Each number is 128 + 24 x the weight over its row's rms, rounded and kept within 0 to 255. Layers, rows and columns count from 0. Numbers have three digits each. The size before them is the row's rms in percent of the matrix's.

# up: layer 4 MLP up, 2816x704, rms 0.146, rows 2608-2682, columns 176-263
# down: layer 4 MLP down (transposed), 2816x704, rms 0.0563, rows 2608-2682, columns 176-263
up2608 103:122081122127147170140161139108119118142131101131152154115174117129187161095140112120126120130129150122061135126188115103127147133143125085135122128140166127145137127149097166124126125193150109144152119140132112110095148132119144137117150139129124100125082115121143
down2608 103:127083126129105138132127112094095154127133122114159109112110110130108136126086115082093142153122152122130145149128108110118110144145135145137151079144113129076168124078112108162131140164137082152090097090169171112122199104154141126120159110069124082096151150132123
up2609 109:121120161143133132136147136115095170166125155123154150103165107160127116105147192115129125131119120113102101082152143185112096102113138080203118106095179147124172123122154103133110129103110129171092138174110129117140203130112121143167111167150170140134155124143095
down2609 111:134108149102076141143137081125141180138166168151161117171106104103137126133128096102157144161152138188153085133116113130145110124097104123155154098131110167113126143099055123115179143171109160136151153126144112143116127084131132109138142131063103102129119057120131
up2610 111:090164107104155150157124140144160123120132114147142099117140121138146101101134110134092162105129105143072108116108124156160100136141150130133069105104150161148094094141091141114099115087075135136141131146133139126116151149143151148093107090145114133135076142153129
down2610 113:116119128103119114128114104099141151140099118088158120109163101136109121074149102139179126149129098150110138158109131140131122133161102129092098088165139111107127117164137084134131143102110142144131126108138097123122206104139089117107127110118188111103145097096130
up2611 095:117133114130149117124146079132179149133079190145133137154150126119106135136106122098094124106135111102113155174098120145111135129112129139111156123133128138137109096140110149163148142121108126121155166163141173089119127106118113116159111099086170149141126155114136
down2611 098:148108132106111125114122190195150099118103152163117131132086109144102132150151131115108151127101062151158104096151118147147124152133101144113142143124149135152152089165085101093136129141125093090127114127092116096153115073121103173079091107128144092118141125085141
up2612 107:118140080123122160150078125136177100092127112081106140150129150134110101130141143150122169130126114143089103120166129138120078112137169124143179074150132113139097145175120166094147135122128148168119128124109130123130130104152110140103139157126104121125149127137135
down2612 104:148121114167163129152154136121157117107123115121105203123132128092180153145141109119112094125083148098135110135099193112122129136172124145103145106154154122162129150123120137138141088155117122111158154086135120154106136125078156148157159149110096135147130118131134
up2613 086:134127131168139113118138118138164110144151168113066137184122119106133118121176165120113108150126110130123104167140116151115153129080109065127159161104105059112110134128113121157130129149161117133155097084103146109142142078116134127163110134118100115147106136118219
down2613 087:111124124123116151147119118128144113077126111101128126116157153140114109116116096083158168154099166142146150140119162144110157141140134119144130085094144152177082132107133183129145113148133185101157127103166103158141127100100117168136120107087153119092139091147116
up2614 099:136145109126129120143121132144127145135122128122168136105113130144128141112092123152120157129131113149132124132117153140125144105127143144114153168122156150139133174161159137144124070148105130111163149089183160154114132095126099152149136089127125119163140101145112
down2614 098:137169168121104111152125102107099096117118144125134139171179119145137124075149112153114157146133121142111150176161127132097122124121100135126127123107118124147129123117090153126110162121147120125145173142153173091152122096133116151151109149078108080178133083100147
up2615 106:132114151110142118112168144082152110134125133116144124098140156161127156157166101142141088142104171157137126126154145095137096133136098125150170123126132161148115117145098137126130109111109095131158147105125115101131106138146117132107134125133098186129149131146155
down2615 107:098113158149150130084149091109135113146150142159109136121125157096100106064071131151091142134162150111130115108143070117151135091137128082110125169094127135146132119116165091101110137134113096100153134120152085150126133101120088148135132147138133136115130148072112
up2616 100:141114149101181130110125064121112129159129140132106146104128185143140174102149104051090152145105160101119107089144155139076129116081146199140169151121148126162160150132149101100136154148127099097087163153141105108123097174145072139077118127144135142086109103138126
down2616 105:164123128137103154118128129149185157099137149103126126095104119106125135148139152123104143114159133157144140145159135046118131097120139123160109093138113093142115127108103125115122092116178155152117115115159122174148164142133110151115127168122133142171105129108135
up2617 099:084117176096149128166035101110138129117127119141126135155123101100144088136157096098073179125099116110132152086137132133134125132141155167120124091109106155101134146117131139144112111120107153132104099132105099119092153103120104129149109093151136150102083137169095
down2617 091:128123114101164107147184111118175124144152132100141110151117146094168188144100114137125123141138109142096174155125119124139108132181124128142093145106148082164101104129081120165113091138130098181107129125117111162130150105121134150119134111121119137085122147081098
up2618 094:153105124128106111130175150159138160127142171133116099132144128116141140126182122146120166141138131165089119081133156122128135071135155161138118106148108082112121139093125146096143114105142115147120158156128132104142115132109135145162126111144119137119155128136130
down2618 092:168129120162088137140157130117147149188149101125077113108135144105130136166107096154137071122128160107166129112162158128125125109119124123122129125158160154128111142116124097129092137153116135143118152160089064112163131124089120101125130138106070102171107170144174
up2619 099:093141084125129082113149156161116104149085131131113103146134136111107113172115123097154115143197144050103137144138126111094172077137100052124176149157113112137163137138118152142156145066105113144140139132097141151103108198131084109143147125140141149117129162182136
down2619 100:108115112120147118114121109108150134176133118109118124104128179148128118097062092123103157193090113103131136135163155163145155157120142128121137126138125105128141142107162153099128124109149141106124108147128124154119168127100122096146138118148126130163138140118140
up2620 100:129134117143138102141109154163173151120103115129138097129092148148120102114121102128150137140157180145098172138114136123136159131117172136139140094152133142154081139120172159114164125168130107115108100146113172100118138089164164110115119149110089157112122127110167
down2620 099:093147147127189115160121129131132138133138145131173106115116134088063104116109126145116121102121121207104102120094173142193085125165154122110113135137122118123139096101134144134143086147140178102144175136167150097137120160143081149130149088118131124123150112086119
up2621 081:148131118098108102133141106101147125144138140126120157092124068136135125122101091163155101117150119094108153138143063128124108091122138126121118119116110122119096150110116102127129137117148154130140151103149101166145118114160100114131103147147120158148125143174137
down2621 071:125115179108122141125147131120112130122108092101097095124099141132132151127151132148092145179113117112160129161137183089168176139106123119132147131125162141090184097122078128113130139097159121119172134111140112116123125092094094158163129148127143156122142106106121
up2622 117:137160123106149129170160119145157132127106123090167134157108147107101126142139098126127113143128150163114085131077133107155109103109130185130128134152127133157095110135087159125157143088102140125138143131123086163108115096101161158110172099110133139132152103139114
down2622 118:114099108142149162118138134128148121121168130108148154092166147111139135113129179141126153141107094130139096112097159141178104140144118142097118154115100114091150105103144105111157170128126139110113101159134134097161100125114142144097159147096150109081115100136151
up2623 085:147141111132119108147097086137125113128111142140146145146130086153114151165118132098138117184114130135040129121070140103089166131132123141126166092122140150121108155127132100153118143124114106137158114138148137103147135120106135145145125109090145129127116140099103
down2623 089:138103111130138100146139104138137138119113159086137140090127098250110128120083140171132199094050132118143121127160117097168115145118116114110139115125158105165099148119141114129148132101133098107113135108176142107144114139071136080119110125121135145101108119133150
up2624 112:117130138133163116137065134138122162180110128123114134095151118102130151107116129123158099156175114115137139127151084072132106076114142115105154175132113142130123174112119129114132144113100144107128152160168101085149096124145142138125077132105089131134159107125128
down2624 110:077159122093105142108126160164157141125136157134090159150134147096131159079104132120111110140142176105125128119129119084099148113109103158154107140129151139120166168077087085153136110128140136134131152150166095147110127136133207141103174099167148120112121133093090
up2625 094:092112107121118105027134110141129110152105116155110176096185163124106199105131136137115144120143132152088133107128129110141124103097126123161115103134091080121151138118167134033109131181149147137154180091129096126137107168168144123114130119133118161086107094142162
down2625 074:106106135135153142171151149076122141073146092143146146125082118139097144163117147131158128104153124145125126122121128128129122174154094121099127133116113107074067108077135148106139138065113139146142116173107131144113155121143114125140116146086139107148145148113094
up2626 102:092113156132130079153109128095089165139133118130113106126132157137158149142110167142123124128121129128120145125123142124135101151130141146140170150119080132170154148163133146157123131106104165093086151102138141158139170141109132152127077132132111127113136172145109
down2626 102:131123132136105092109137167146132126167127109132121122177118167138124152155167099111102119105149159126116113129104134100106136132185111165139160111138123151111110118138150174144148133088095127125114126121141133127138136125106127150149126164150110100152134121170099
up2627 085:181105137151132110111129153104160091163118148132157140150128162135162124107088115139152096138162112143124105117115080108146124158160121135121134142111141121126140143090103126135144126099147131149100199130133120121159128101109130128170130150132144175127117093037138
down2627 088:087081104066160112114117132134097175104099081142117147118139095143156123179131131119146102128090099108160145128104141173137125140114170140129096113143136136144113132164127146106136115148123146106141094088153118134123119123167115118126098185101117115151112117205130
up2628 101:135118132154132158117135103148135151121115119135128124129112096143116108079159145102143164099130128137116190183101157125080140129089154103150122150127158129145108096121130161163110072145154154101121086129117150172118144116110118137128104091103139127104160155155115
down2628 099:138109102086153108144158155120140151134116111098112116156091105111103114166136080128111157108155153181101131133108101171124108101131097107105116136120106129113136146140109123151127172111109132145130125107120181132090120121103161130107117114175126132156144113156139
up2629 085:146126146105172127105153147133129128118135118149082134091103155148132155110129112160122107140111098138154121088176135113132087107125123107141177160143124084084122092155109136120060108130112163136140110137131088085112110139126149136106119149052127131145137101133136
down2629 076:133112111158125095150128101113152136127122146083152127106144111153120109145122115137135120138150159096108133150160139146142145132110111104140121128129107125201113130180146130123144079111136112126095123100128160157111102134170127110145120146123152118119121143042157
up2630 099:131137072143130118140121124144135152090124103120140105136145117143139127117147161136116128174133143113067086119126108138148128125102128107139172136106176085137166099158121118155135179096125137112102102120165128150149111119113129134098087078124121117120149106125115
down2630 095:135169161125150146124111138123156123085145157129151112175149101121163109131136139097081142128144161136115127117151149141092158167115102101109113125098149128080119122166187109137115146094134142082168140124148126093098140131139130157138130154129147137075152099131102
up2631 110:116176128136149125157137106127133136105130133133133177103172094121123174108175140135107083148118108118122098147145141112090085191120164149137129137169138117121178146138095116138119134149114131082149092095142107068091089157185102122137127105138177130139172146153100
down2631 119:160137164112083112101146071149104110153126141158158133160167139093131163147130157132146131115125140087103129069114128141139136126126086127133139152146114115139117152155110137134129120158104142103146142114158115140089146143149147109130114080134134140117091137120129
up2632 105:154141113154111149124123165124100115110127114125122092134164102113096141139081175126131125110155102129104097143142139153166083115063155111131108157138131112159108167191133144106131143121145112095161153028121134092163084141119120156127064185120137120090140111155130
down2632 101:117159143151169128146116124136119158146114122158104118181073108127119108133153178134104117166106168097110140156160140142139123162141113101167116121137123152087100104115107137136085140129116111119099117144107171184145121116128136134138165148134123125095117147126093
up2633 090:133140104126108148095158118125103149121128133107158132103143137132120125125103113142102097102111152144081116133106119118113152098148084128170164153165147103159128122173107083103118115124122103127108143113145109155114115099101103139125140126147089138132148183128128
down2633 081:141110154102155151158153125183149153113150078182119150154097123145122137152105132160157149154144131111180128157140177096157097169105197148106086112128110157126102129105144120148168127172129175139095080152159134145114137142135116134138125109094112124141161108109117
up2634 102:126100118105116110116147090142162167112158116167131145162096117146133124139102205140111107144174150123154103114125154127143106112116138142097130136119134133169136142111144132127108151124113140127123094147154210116107169151123106137135151153150119175119104176113131
down2634 097:116114135120138108140144159074095140101152110107149142110142115129140139122097156132123159121127135140116110141136126146121142117139122153110082116128132097102138121119144101108133163137150126154162119155106176182076098133148156092150126134126154148110109130128108
up2635 092:124140097114119119107110113115124120103116148120146142162148140149166164118117140145139139111135164137122103128133073155099092128167118121145117171108096128129114095141165145144096103116143175133128098129133126130154160142104129120100112112146110088102108103134115
down2635 091:113130105112118124116121121149111056147162125110142090157110133145104149146154109131171156137120104108098111133170095135121122123110109116120161152110107127149144072117131108131138140128144106139145109099088098131123145176129129137126113104113126110143089139114140
up2636 091:117092156088145129070155103112110116135174137135141074139169133131129134134177108138111101112096159125122125113098140128111136125161150142120102120124173099146128094143075129134109115112106172131136129108120115164107158126119153147128134115141137145101128098134130
down2636 082:134123147131097108158144117108174144120099123135125120090130151099141097135088153142139148106158144149134142134153135111083110111145127163108153152159119155123110118107113121126141107141122143125162086129115118165124154162122111136135121138126108132109069131095137
up2637 100:104155136159140146146116140130169133129189128144149147123177093167121104122143127138166139147123129117141148145083132107131118114122119130123116131085063108130174110136121149105146099170092099127158134112130116128176138114115157130101124097130144126168143115128140
down2637 101:174106141140130144129125152120080130139104151108077128123104143113114110137097149114112159108183144132153128141063156148120137119141089132094149128153108128117098131126141133087142124087178102132121118129088152136133143177121113144120128101164101111103085115141113
up2638 099:106106128098098152113132135121124093159121150108093159115140132155189149118137137118114149112143065127076106148093129140138127184091115097143122121103120136155125142147127091135138173126139141120116139120186145135128170074128075103139132099150106130167147169147127
down2638 105:149114144109123090142127113103157115122139155165099112167171116164162109119122149087127108126111172105131139142091093131146102126145160150166151079121144110107096095136160123097121134123157119089137123132150138148122124106173101105141113070119147124153103167139106
up2639 100:118100120135103122111153122127081155125128079197127098121122143081131111138089140125146160136103113106130108159145133150130118124129179119128157117137155147106190098152126145115104112164121130119109115096146114124098123102169119088149082147125134104086134148136114
down2639 104:122148091137124171144156126110115088114123107150096148085165141135134154134083130146133151126122135108131121157092123135132179149162111150122131114156111125132125104128111145127075110164090128153125154091134119118105127125078125125134155152122123100131125108152141
up2640 104:131103131143123158114092155148103125131135126151166137106178118133131149136108107114123160155137127143080095103124091118081079095128131119130133159077145143117092148131114148143122168137154128119097118150121176136106097136137143151171131078140170159139150142142153
down2640 107:143126126139136160112174139088132155096139139140091120157144139112116089166137100124133113127095155134097121112114130127115147126148150135136150144137143171119150100094099088182211118112090086168134086165083144141120173144078138097138093101169140117114116162133125
up2641 099:072107098121136131122099098128143102085171114113131114112108126169157134125131070140091098161132119110116181151168131098133131134082126128144116125110104147140116139143132093127134112148137148111091143112111129121164090132176152118165129134094152154163162163097123
down2641 103:122150110125124104155108147106081111112149142130183131141115146107083156119095142153150116145124097161142138108117076112161129131103126130120104134198131116139127128128101124154152093162119130100082121146136135153107167091143182123112096100123188127128134146141123
up2642 098:138121148181122130135106103076175096133098139154077112103119103102096102111124148112152102117116126160100094123118161103146138117094111147169071134089105136146159159155110086103127118126127088153111132147105155142110119107135123121114098129141093132128145079145149
down2642 101:162102128125078124114144139135128139140131146076129149136181150119140109141132117113122122119150100146157127100142149149087120118139122122120098123152139097129111144097120129103109122117145092127141160104111128086144129154124104078150151133115099163100109115154146
up2643 094:136113116137116153053095102138118128151144125112121130091176121140089173158104113142144091125176140136147147126143108091128138146149108156098122117154137112155119169099132140108076113132086111102131123113143147121141123116132120164163141146113123111110127132129159
down2643 090:141149155177155147162165133142157145094117142128160160130136110118120098180145140091112099121128140113071103141146146095142082094143110140151109083125100093154141077119062119134140131116116124148143142119103149092108106087167104128166120116123152104167102121122118
up2644 093:110116138109122215154122119126157130149116121134147145148133114125128151108149124107121106145122125155094145140164155165154095144108145112110085108120127138147145173128118141118107144127102104172123130123193136086158144184148126144117137127129134133107150100134114
down2644 088:170084114159111134118106140137130099175115138140127129091141138120096112142100135106126122129145131131147119127133157163084174094142154121118154145079149060165070129127160155123125124134133122129119145148103133096122114123159123147125109103132155146107126112113138
up2645 094:127127146180153142143078137164137124105094140128117115136138160120112100116154100093098114131102099083143099068148125139147126104143161117120094119140123122137138113117131172129161140134124119107126128143098085135131122090112141109105071096107149084141090146145113
down2645 094:118135133164123108150130103128129102093141092087105139154106115107140144121108162149101138122121085131147148107135117096114167157169114126127147128153131106131120107128132123126174088082135114121107110160151157119207104158101104161136142113132124109141129142112152
up2646 096:133120102154147095129122090119150135142112130150087121150153132190116120148157138136100146145137157124138172103102150083153153101166120130109099047088097120164178128121129153144138149100089122102114140150088120164120131125129150153123150114150125103142106122146124
down2646 088:132117174099131113157090199171173141131139128096131093133150096132158146127130147141131160159111119143113133114159107097158110142098111159152125155131161120095153162137094126098131144143125107189115121147122092159125099131119086127127143126137142125150141159156123
up2647 102:165086164106182133114139132156127120111090117122077138112129113142097132114134090095125150136165127111146136135100116148111148141124136110080124165114099127090107082147097152135133135106127119147149182137149141127104152128121163129063123168097129151097120139070162
down2647 107:141153182142112161090106123159128162143105132151108143121127093139130109102142091143103106131129156096111177178143131126098139118137166120100119102117148122111100156142115100128102132125108151087083138131141108150139116104132125133108095135157140173156145116098149
up2648 098:144137180144105122111088165167121164124146144157135115122191119132128078120077115117140107133158105105150130113137132121129089101116082136109104128098152129159125163112113126136138121145111142123100091136119127150151085140161073129146141124108116124122176107145108
down2648 103:107150099115138153145130128103107125145118150121151155139130144134149112157139106127109174103132119152109129129136078143114115134156091140103125158128158115085091130070152148123152116158137142137129117146154102136143110155099087132151162151136145116085135150135104
up2649 092:142137105121064125123087129148153147171127135135122129123117110106099066100126157075137123127145099125112122150142158117123089136090123120165135097111127194110134141145093154111141087169115120104116111107119140134143105138111128069117099131150125114076138143083110
down2649 085:166104083151127133113080130160108176099113164111100117140090104098076163141138152112108110117105103131093125116116114125110123137106129135145115101171110130161124118147109127117132114127087066119151134123141105140077172126132125123127098172095145160128131103084104
up2650 096:108164117156112150150119112141126141150115118165123114124094123118148140162138096106141104117156148073165124152106085150135117144130098122176109131100121111141150130137084113126119134116164135116165180123128140128088134148110153124095117188113109123173166115079197
down2650 099:134127153106130131155114122104146124104147150154149125142183152114127110086146108118104096114153140161152114115124165124139125138119098140077156143099135132129134128143120115110102122137146125143159180121123084092124127123109098131146144139115150090151171101096128
up2651 092:192108169146100119123158117122095154132127124103149104166161132169165160119153142112126128129131113130141100078131131117120134148140085108133112137203133159130134111111146147166110126151080156088136129192075092139099125116118114100102164124096153140114127118134096
down2651 091:116086090127124158110095138130134127089130124153091105116156132105146127152103160093105125138154112142141139106135126125141085135170161086150162100099151160177137157136106095081110128110157110146158120130142200131124129074164129052115085118114140117177124161138149
up2652 100:156082132120120122120144178147133128130110132105130165101109105123133151181129135102148073090150098113102143163146148148075129133148121106132131126137113122124144097115116093089106114114148121131107123106116159120147122139173106136145087104090128120122128153155128
down2652 099:133121134143132105141123116148153089100114085101133122139107113107121131146130158118138130110126119120124132156119122103137135162118146129135125121127145173152144109129154149111129131132170150103152172117143138137109168131101074153140107086083095131141147126110157
up2653 100:180152109142161110126150133093150142128167119137135123158101115155122149143140153124149112141147147120132129122114143117102135110113168133115070116134107090097115144185145105162129164172129109105098100157114113124107165125134131110127129131149129147121124136102112
down2653 112:150154087163140114121117135109135125144130137093175146175106058143113128101089118150147140069135130094143087158150140145107083085186140122107090166116129138148117099136173150136110145106075139141117123123120094108110147122125138082135133091131110086136132083163094
up2654 101:127109178150134131140140112157132108126120141121152144132115097122129114146113155075121135109107125128130135130112160128143101102085154122138083140120138138161145129150137166125173164196151112088125134133097137134106106147084122168159135040059120105092157096148153
down2654 095:103131137127153125124121140139127112128158127138129093094120110132158067124161135149142110120134155152108142176145110131118148135136127161136142162111143138132143102124102139109169134131104187099136113131111148118094116118160117166113173078144111113136148134157124
up2655 103:142135134149103155136128094125140132098118104120182132138080131123164144135098140101174133144132133146119195117117146139144109149112148149139112135137148084155153121122130140121153188142142124120102133104147143103125097131104120133137146112124148123118164166137108
down2655 111:123112153119130155124189141085193132116134146147135148167069109128133108117133108163071123105147115145137126101139132108125099121165125150158143051096107155131104090124103127149139110164097152111151117152115140115112149147112112145101138136107102139168148144105160
up2656 106:072118089142145120094117112135098146111136141118150111103161103165132130153142149143154155126101116144120089104163143119124134174178100145132105157119112162150135095128078157135122114126131152138136165140131132080131170107104169100083129140113113154140133104115109
down2656 118:124126072115127112136141112149137115117163150091101121128126093109142114155107124142133113119123162106127127177108157110112118092132104154109140088136087116131170131139170084089129081109130163118127136166118115106081139121140120084142073160144116138119116113095153
up2657 094:084101162095120063164165135149141130127121133146093147095128059143101148132100076126137106150228149155126132119099145149143133134149131129131107118102149123137095095092129124147156147163104143108161125157097139155164098129144147124098131128117080108139125138130105
down2657 081:175095161129130119126106092141102141123154144131158100174105158144158122156161145124144173136104165131119166159115065121096145151111111129115129137124132104156129167167122150085098109151122125126108178116137150103153130140139129141153159157126135102134122167120162
up2658 094:161120164152121132116150128111117120143146161121109118158124147131129125145100157104093137097121114123107151116103114149145107123164141162206157125166127139119158121155119109128129113141138133117141079114090098119118086127139155140132117103170126129133079098124161
down2658 090:121132137144122107096169124166131151145138100132114112125127121103126154121153138156138091094111201129140132114138105146146111095107109137147133164117147099108115172088117106122120166142129113132150110103104103124087145141127100160095154151112146154134118117106163
up2659 099:129099138130115131120137073104183103153119143121111152124113123180127113140191168155095092137175158138143135084165145182141111098146108094104142125142129130154112127103116122138153171140096144160179128066145127119126132151114136132112151142119137139106128128125110
down2659 106:118139145127086136111096125094168128133157128088140120160148143124146164119139137102079099141130083196174139108158169104121144138134124125128147141151109100101147133120178109142123098124114146134141162118119146126112127094126137106125147193120152128117161098100136
up2660 101:085140132146114139122094144132163188151175137113166109113142135051117137192169173115161086122120097142131108117171081136127113106122138128140096138161131161128132132127110140108110160139142148104151158119090139132146146125100113067127097155142163113126179125113100
down2660 106:142134094146145152149116118122127131167134177111165097154127131123138141144130111119116156146096142143190141113137130153102125075108107116127113130166159134144115131139109105114122095140103096153116160121102118107125134142128097130116153114140132053107084102101143
up2661 105:093107122126132110122135135158094129152104115140111154130111170134131126133119108109139111156138162088086123126105131124134119137127129106128083137138095142137119129088137136172106126098136133108123099147161107146130109135135071105135132122190120168118091135144097
down2661 107:122116136129064127154131149123147184136117110115152152079159146110085130119171114135102116105125113101154144088157150153134117114151091125136083145124103147164122111089134116130146145152130141110161120075155147162112099109122152111110157105132139182114115155112132
up2662 103:130133094109115101120130132154114158131121147121153152145133098192137089124130128126156165140096111132148139143112128178096093130097171117109117088092096119169148110127143154127068130158137142123137107159101139156154159084115150094094112116144102173101145123095072
down2662 105:081108132160131119129132135167136122104132110157123109100110150135144110113146137104176133094138096116163137150147129110074088134123075116151104090149124105158152137157105110094146115187110130124161115130155159142116128086172145115111169131137120096120147129103167
up2663 111:123156129142138131138124130125157126119140126137146132099119103139129152120095157104129110117146114166123139120150126150137143115142139057171116125134115120107130104133179134149113162148111102133119110125175104103076144119130173133118141141124136109113183109104137
down2663 116:131149128166124079112122109131145150130182155145158173140167076133100139158119115069097113164110139118125142134149120107101092154132095120146123117161087170122112099143109147117119141134119165096143107102167136126114112138103126116107178127157091078130147099148149
up2664 105:145126156184130133146158127154144153135164121078096160102159150165076133157133148120152112087137113094116159124154141153150124159112158181117140117142149132136138136144146150151127177151153112131089162141116159140141113151073120081123151093163162161154109114037144
down2664 104:115162121145133105093171106196169169147120145141123135158126167169128105116140155121105135166127088152160153090159125179108105131167152113142181117164179159100132163125129096145129135111150155123147132131133114137145133130134114124132123084094167117143106118190178
up2665 101:147096123163120161138122143119112133098120163117148099128102092080118111111173148137130128113115108090138156132135143135117127104114123091143096146120145125172132131147095158097163161156130132139137102156140125101132132125156146119108135146114131111104131138145105
down2665 113:087127078121168165126138181130116129089138103157117140114127132133133107095123155134133159128117100137152103137129069103155167149128143086145065105135147170077134118113119141147108099137104100133149121100132124106097146131119114120097161145109105069162133149072109
up2666 114:114158091134097094135133150095101144131124141098147168147106144167095133163134155149128169106138129137076127153146081144073146107119116180136119135078125151122139111114109137183117122169178099132162117133144132121144138139156114153105112148115145176120099091112116
down2666 122:144121115135114118145105127113120124126142156139146155134171119121130105127140126145079110128132119090085173105091126157082123132090095129155135123161121093139096128122160159186124106134118102162114114132157140127133103147136127110108122140139110119103130113144110
up2667 097:141121155133124149128096159142111097116145120081131125140139133113195161167122151143131117131108133118131141126140169143153097104147082105113192107105115148137161106123089151130076129127134131128133150135138128136149130138130141144120137100138144138116170143135151
down2667 093:096172122139111137073126142112136116119105129120134119113157081146118143162138108129168079097189131141080117144111160104159133121140113152095132161123106124119121108148158148153112111105109152104140151098131127150134149108127139148123068164194133184145129125109106
up2668 100:177116110159163135096144123132112165081115173171112139150144136118100117119169193072114152110088142161149166144108120117119159133113142144145146128182164135146097130120116160091113142160112138140111135062124149122114155096192137144151112107107106147123142138143175
down2668 103:113116152130104119136135148062124171099089094181167133106090166141125164139154132142168128154145116143126134113153134100126104169138092126145137105152166161132137142068117129109109113108111136137123088153140113155103073102104137111147081160141075116141105158089133
up2669 101:135101129141155127147105115098107116129092099106128154104126102142115098149117117158128137156127117139143106123126126149115145142102149143097122104119124106137133135127124153073091082116125152090125135128140114116146099095081137058121104139125142133086109160137091
down2669 090:134109161146130134151128122121134105124140149137097157121098129097148126150112144157161068080167134104112109136095176156129098155128133156165090133143089124153114121159151159135131140100092148070083130116082141125079149141152081133108140151117140172138135143185088
up2670 100:112099156155130148142125105129155170097136131115088133127105105151136155175112131161109146158125133137075147136154121120104126139129121102124172158153132159103052137126150045096138148156093126158127114162113142118152121124099133123146093175114098145102115167140132
down2670 103:097128142089139128129112070120189140139120126120134115131152143089128106096084128137129115121106139120120132151133139126155163160161057113128125129120153106150136199146144126129122136121115080178123121112180112126110147116150153127078134145134117104135090124092104
up2671 102:111119136147196136136137090116130138124109168142122106121104118093135127107045159107124127157103122108153131145091140089157094089153154132153128100094134126147170090122181091151072123117132116125104130144123116096100134168119136119094145133110138184119102123126120
down2671 107:103105128125142127163176152167144123163111132121115153067112155148113165112130083146117143119109114165146085124161140085132104142130155130125116155133135098100161159094115155078172153110110115119114137127128135133099147099142141115137112119143161133127124114116118
up2672 091:123097144166135106077163133126117132124108105151110159120108203151099178183102116154111101159140114094141132152139132123124132118139104125149174108146115156135105126103120132084130111135164106111167214101099151132130124127099120125120162120143084147114126130137093
down2672 072:147152127130157120127096121123171140177111148132165125093140151111173121128155152156091120106135063142137119170135102149111118116146148172147097140130127158130126162156132122154181156159093137134100117134174113142120118124117131123117101155127182136099150117069135
up2673 110:151119147108119134136141124124110173170149128115122118150177088103147134099163121146135115120094124136140104123149144135089102099145157174128128175113166164179123086132085108139135143112128134098107111087159157133132112107096113120112152083117130108100147092178119
down2673 113:129116125119150168119104113107160175157141170120121089143125132113108121114120118161114076127126124127135101129100175158115145156104165199141126166162148158116141120147156125161122075105117111099038099142102128162134129100101142135145144091132156103135117125148168
up2674 096:104148146160158165094135139092129196114122129108146133086164123118143134160140127132101142161139125132090182097075102100124113130127146055114139116130093130135083134160164091115132093129114107119085171152171131108126151143133185120096122128117101084138143107138156
down2674 089:092163166177143132094106100130126149115080122119122124096153168114079150145117123112142132134124110117075136145136143048130114131118170127092158134091120186140133166143118086147098141133159129130136156134137125135153135137124162118162140135114068130125141071141189
up2675 092:124081160142136125098100148113139160112129153121112133159153138133112124163187119141123129154107138127154153152112131154121123142093166173157086097106154122109116126135115153147101171139098115137078117115152100133129119128108110139141104111143137153117133140127116
down2675 096:128123114088095088130128162132119097133129113126147115123117122152159123142103077113106106134094137146198102123127092115079183131152076137106128091131148119141149135147120089147144138139106138131115125127088149150121108144084133128139103120112118113081129139083111
up2676 102:164110128149129081127136197133106161163136084142114115116143106106174114157133130113136132148109107138103178116143109128157116121159211115175138128114130104110127144077094162090118143091136122098141147160174133159135148134090193104184122132123117145128107127166160
down2676 104:146150113118133158122135158153124121118076110138095142104134131104113076135119143124137110113157060115153079128155164117135108132140123123108131102128125163166158104124106118109171169132149145169148129115190119147110150141114153143129175156099144146159102106108159
up2677 113:133104121082147107136103125129101107131108121116113154133175156133151094110135103116138122123134115105132141104133128129148128101130140123105138169151141133126198059132160137133120138107127146104111085165137113166093147092167093080143105123111125119134168159121131
down2677 114:116126157129118103135107137096095120091145136139158119099131106125125098153138108094142135178112156138110129111112125056166093118139166128163173117099094124146088143115116163129141153132130098118131125104155121171102148102153163157120157157121146101121135175121141
up2678 096:158151145129123153111123190158101131125124154110137151091155133104142150143077142126115117134124093155129128145109138158148084118138120129138151135117142159116129116145143116097152126137126147099146106073124116114119126152134114163105132126162185168155124138134120
down2678 102:109147104110131122110095113094088105133114145126129112129117125152128169099113128146103125117116117190148125118126138080155118091173113123107154131138112143124147159076156085096120062117118134089142151146103114151090198128091121048115133085144087105126116154131102
up2679 095:086118111077150095129115137146083117116100127169152099126119103141157106100129147119161107116129152101128091110126118129118143092132084079113134141114133158121159111127138111136127143143135156151156120128110142102142119161124104161135142111106142126103119115137124
down2679 091:147134136123106131151107179074146142127108125141087147139132113144118143147139178109079112117144105119091147096102136125099156138116137164116130147117117126100178146095065103173160161131140119126095126152096122138133151125119103133169095128138154089130083124095147
up2680 097:114101125156138123181072135167134120113121114186090096134129103128179143130174167131128129148128076103102146091124105091111128117101100158134104126116119112112181072138129109114142121109141149131143131134128140153127136130144087099122127096076153126102167105117129
down2680 099:127140122131164134132077135156115151106129106108113118150089159106152137110085108128132165134124111115129139158147109136094098128120084189098127181073137142115135092107144160141140141144137101138064102111143116142162098180107121144120160097126132142135115127113143
up2681 088:146098129135138141109188131104110119148122133145139120128153153141114114094107096176127140122122132159130153099173141123099182121123133135127140154115151116142130117114128172115119174156092119088120154100115132128158152134136120100107085111090089153118085130195101
down2681 081:116118122150065143086124120136138074161144128138115111127125141135120135112120141142109135189166090094108130127135078138161135116083079129133095117140116137170150158127118147177086120146148100120131075102152135139103119113135106117105127130075128138153131153135180
up2682 098:130122120116137109103126110116128111117135115111180088122155104143111138141118135134134102144134100114109143098098174139118119167135160140120125152095126104080104145125144114139127113114098137173168113082084118119143167170149150112098095106150122146117131120080134
down2682 097:105135113130152103112116086135073103149184145100167107134155092122153114145129138136112150155143124103074119098148131127124173143121125083152129142148099098125128117127136142176130114087149113100176110118126106110130141104112115112116130093124086157096117126131091